Weights of a small transformer language model: width 96.
Each number is 128 + 32 x the weight over its row's rms, rounded and kept within 0 to 255. Layers, rows and columns count from 0. The size above them is the row's rms in percent of the matrix's.

# layer 5 attention output, 96x96, rms 0.313, rows 72-95, columns 0-95
size [ 93 107 106  96 104 138  97  90  91  97 102  93 113  81  86 101 107  97  94  84 109  95  95  94]
[[ 88  95 205 167 112 145  77 134  95 168 127 111 147 134 143 143 177 182 119 123 167 123 124 201 133 144  75 103 149 120 190 144 126 168 119 178 128 154 157  85 146 129 111 165 102 149 100  74 111  70 111 169 109 149 110  88 148 124 167 106 100 114  95 131 174 151 111  77 150  74 141 123 166 111 132 113 123  84 155 150 100 142 149  88 113 161 125  86 138 124 207  83 129 146  85  80]
 [ 77 126 130 114 113  95 109 123 137 155 123 141 116  80 172 131 181 134 165 168 102 152  52 109 139 100 138  51 132 124 170 133 112 122 127 156 165 180 136  56 118 132  92 113 112 142  96 139 145 141 124 106 175  82 152 110 112 149 164 136 151 138 183 132 203  80  84 157 144 131 124 148 153 155 198 153 193 158  89 153 125 104  95 116 105 153 199 143  75 104 104 139 118 115 102  79]
 [107 117 110 127 121 105 139 137 191 150 117 151 142 128 162 108 206 132 152 210 123  88 142 154 160  72 129 149 159 111 111  46 112 163 146 167  82 149  97 136 115 167  64 137 124 136 101 178 137 159 123  78 158 118 133 195 104  77 138 159 138 156 155 120 125 128  83 134 166 107 133  91 102 101 206  81 152 106 105 109 115 126 133 133 128 129  84  81 128 157  99 131 129 134 122 211]
 [ 74 206 121 154 146 178 116 180 105 131  47 140  92  80 157 173 117 100 127 136 131 109 102 114 110  63 132 126 132 188 106 149 177 135 111 134 104 115 132 130 124  85 139 100 172 150 162 107 128 189 107 165 129 150 177 139 155 108 104 156 139 120 166 154  94 107 114  78 144  76 181 106 109 142 154 169 155  95 143  93 132 101 119 130 106 102 120 131 162 180  81  97  47  98 158 139]
 [ 86 109 106 113 162 143 175 154 118 121 110 166 161 163  97 188 177 128 146 140 109 104 176 128 118 120 121 147  96 150 156 119 168 141 135 103  52  89 154 116 103  97 122 135  90 140 167 122 143  96 105 147  84 118  72  93 132 138 104 123 111 102 110 167 185 164 105 159 113 153  41 128 136 198 125  99 188 116 155  88  25 169 136 138 159 162 129 159 119 116 154 164 104 115 101 147]
 [114 140 106 147 163 114 175 114 129  78 176 108 127  89 118 130  83 131 108 130  90  91 162 150  96  77 102 144 117  98 116  91 153 112  93 160 100 142 124 103 170 156  46 166 150 180 129 152  90 148 111 180  76 124 163  77 192 170 157  85  54 106 194 153 142 162 146  86 119 108 114 180  96 118 143  81 120  97 184 110 160 124 132 135 156 122  78 117 143 123 161 116 166 121 119 123]
 [123 126 147 175 164 100 121 153 182  69 149 102 109 110 144 192 117 137 160 199 139 161 185 144 128  88 118 127 106  99 153 211 129 158 130 129 115 166 191 158 148 154 155 156 160 156 169  88 136 109 105 103 139 141  69 143 125 135 126 146 125 164 119  71 142 135  76 170 113  81 144 120  62 187 135 123 101 122  68  98 138 152 120 156 149 117 133  86 124  87 127 112 200 154 107 112]
 [113 178 125 161 110 126 112 158 169 152 103 124  81 151 148 104 129  65  71 122 131 134  65 103  79 151 125 128 176 147 143 155 143  78 182 130 150 103 146 115 183 103 200 111 117 104 122 208  89 177 153  90 119 118 161 163 109 104 153 141 112 158 145 118 126 106 113  76  80 131 163 100  78 110 103 161 192 102 138  80 143  89  96  96 134 133 178 149 163 104 126 131 109  70 152 118]
 [126 146  51 123 177 131 145 125 109 107 151 129 134 102 168 105 145 171 102 132 180 145  98 104 128 119  61 204 156  95 136  87  99 104 175  63  75 138 134 116 184 102  86 133 101 160 120 165 145 118 146 154  88 153 131 172 112 103 196  92 136 123 113 138 176 121 130 138 128 160  78  78 157 140 136 148 133 167  86 103 100  87 116 111 147  65 132 114 181 180 114  90 122 122 175 106]
 [142  69 161  49 135 166 119  72 168 139 141 134 162 151 108  69  97 142 154 131  93 105 140 118 168  95  75 132 102  89 156  54 105 164  82 130 101 137 104  98 135 179  82 138  97 166 132 134 139 153 165 121 104 127 163  91 109 128 158 136 143 123  84 137 104 118 140 145 121 124 113 158 108  75 150 130 146 106 147 147 156 106  26 152 155 157  37 169 140 110 142 129 104 128 149 171]
 [113 134 120 168 101 168  70 209  98 133 109 176 125 104 159 214 105  58 120 146 120  98 150 163 133  95 132 116 122  75 127 120 158 153 140 149 124 129 151 132 114 156 116 149 160 169 112 102 101 127 145 132  95 151 165 102 129 166 152 132 134 165 126 157 113 163 134  95 146  90 159 173 152 104 127  24 122  42 159 100 176 183 158 127 152 121  69 111 131 134 138 173 136 122 116 144]
 [194 180  68 135  88 112 128 141  78  66 147 181  82 160 120  85 127 160 178 166 123 106  86 128 184 151 102 137  57 141 172 130 111 152 191  58 148 114 141 157 160 141 113 158 138 140 160 154 128 110  70 116 131 102 107 146 144 128 138  91 134 121 105 108 123  73 107 171 105 141 140  78 163 167 106  69 163 102  73 133 110 144 116 137 121 174 173 121  90 133 140 162 116 131 123 143]
 [ 76 157 145  65 130 124 154 121 122  83 183 131 145 119 161 138  94 115 169 141 126  91 108 104  93 142  93  86 119 127 107  75 122 169 101 115 117 125  95  83  95 135  50 122  81 115 162 157 153 134 142 118  98 113 102 170 142 160 156 134  69 102 184 129 225  73 141 199 108  97 132 112 159 136 105 122 159 141  89 111  68 117  64 102 103 133 155 147 140 155 139 162 137 132 162 156]
 [ 96  58  93 175  65 149  77 137 135 108 116 144 115 137 152 176  95 163  75 101 157 152 120 167  59  77  92 176 140  94 123 115 165 138 119 113 103 102 119 109 113 162 163 130 151 149 177 106 141  91 174 123  65 112 119 141 133 148 147 126  81 112 199  68 160 180 145 122 177 121 143 149 102 144 167 107 133  90 109 143 140 145 120 156 130 157 120  77 152 134 151  83 152 155 114 198]
 [170  83 142  83 180 106 118  96  37 110 110 124 132 152 110 126 132  81  72 188 161 120 156  25 138 110 186 123 150 129 107 194 177  94 147 130 109 151 123 101 139 110 115 110 121 126 154 130 119 119 133 141 110 104 107 158 120 111 126 144 117 146 155 153  88 173 107 124  95 123 166 169 149 130 122  89 153 117 130 141 148 122 137  78 148 149 171 194  76 183  99  94 100 131 202 144]
 [118 149 255  95 156 170 133 136 174 137 159  69 115 116  78 182 110 147 136 141 172  90 201 111 135 151 148 106 129 110  70 122 133 107 111 107  69 126 170  96 113 134 171 158 117 150 115 101 113 152 141 152  84 169  87 125 134 116 147 153 125 135 158 131 141  83  74 138 188 121 107 133 153 119  77 157 129 138 161  98 121  98  88 101 134 101 103 159 156 168 126 129 143 133 118 162]
 [167 120 137 130 150 206 147 143 182 133 133 124  49 102 116 108 120 121 112 115 101  87 128 139 132 121 161 123  70 128 139 194 118 158 108 175  90  44 126 198 123 123 121 122 113 113  79 114 103 152 117 138 163 141 133 115 104 146  99 142 159 161 167  92 116 144 128 126 168 138 142 134 129 136 149 137 153 150 222 143 132 145 190 105 147 148 175 144 150 107 113 130 214 115  68  67]
 [157  98 150 135 138 104 101 161 143 142 107 113 114 161 170 151  95 140 157 155 107  78 184 105  84 106 129 186 120 177 142 126 149 103 109 144 170 119 142 141 103  92 113 137 189 156  95 158 129  73  90 105 166 105 163 155 181  56 116 103 154 155 132 135 107 133 127  65  74 152 175 115  94 133 130 143  95  93 145  76 128 184 133 164 144 181  47 130 138 148 133  80 130  65 130 166]
 [154  79  80 105 150 125 139 109  56 109 146 137 128 104 151 154 152 179 124 160  58 140 213 122 137 102 147 106 102 130  93 151  98 155 113 127 136 127 141 123 137 148 106  91 167  79  86 131 124 112 141 103 103  61 144 112 119  73 113 124 132 155 187 112 145 169 180  72  67  99 141 150 128 135  89  98 132 146 164 149 108  89 136 137 133 209  32 134 136 109 142 136  95 120  96 123]
 [155 154 103 107  69 182 106 188  82 129 151 138 119 129 123 173 106 118 172  79 167 198 132  80 124 160 153 125 126 129 123 181 154 113 140 123 134 121 188 142 167  70 107 155 110 136 173  81 128 109  59 173  68  55 154 108 185 142  93  97 120  72 161 151 127 121 139 153 128 137  69 113 133 162 115 119 152  79 129 149  91 158 142 120 130 161 151 157 101 137 124 172 114 126 112  92]
 [149 162 162 140  66 136 122 129 164 152 150 102  86 129 151 150 178  99  94 170 166 122 163 182 156 102 191 126  90 130 149 106 102  77 134  98 108 130 102 135 168  79  99  96 207 132 180 122 166 109 152 153 110  71 104 103 145 127  50 134 121  96  93 153 136 166 125 119 161 106 109 119  66 167 121 152 104 107  89 144 108 152 143  95  91 193 146 120  78 157 123 119 139 189 137 155]
 [ 95 115 110 124 109  57 127 130 178 106 163  80 128 134 114  92 102 143 159 168  98 101  84 121 118  91 155 123 130  82 169 123 134 133 168 131 170 130 146 171 148 185 166 142  46 124  92 141 152  83 105  49 162  97 141 177 108 157 177 124  93 136 125 105 143 175 116 157 116 189 127 113  64 135 117 136 134 112 184  82  83 158 164 130 117 162 139 111 103 140 140 166 185 133 103  85]
 [ 92 146 110  96  68 165 144  63 101 109 131 144 105 164 106 188 108 177  86 101 102 173 114  93 179  87 165 101 103 140 104 117 160 102 107 189 103  84  88 113 106 112 145  90 120 141 147  82 140  53 126 110 182  82 103 169 134 149 159 186 115 141 128 125 156 139  72 109 194 122 102 173 166 162 124 137 128  82 162 102 108 102 174 120  91 127 123 126 124 102  86 135 148  97 153 133]
 [145 150 111 169  72 128 120 173 128  74 160 111 154 117 197 124 118 116 126 133  95 111  99  67 162  78 164 118 143  96 146 125 155 149 116  86 174 118 128 130  83 148 129  86 103 146 104 129 143 116 120 127 105  99 131 131  93 180  82 113  84  95 138 114  94  75 136 178  79 119 111 104 130 130  65  79 115 118 157 178 122 133 154 125 103 175 195 148 114 193 100 117 145 230 110 153]]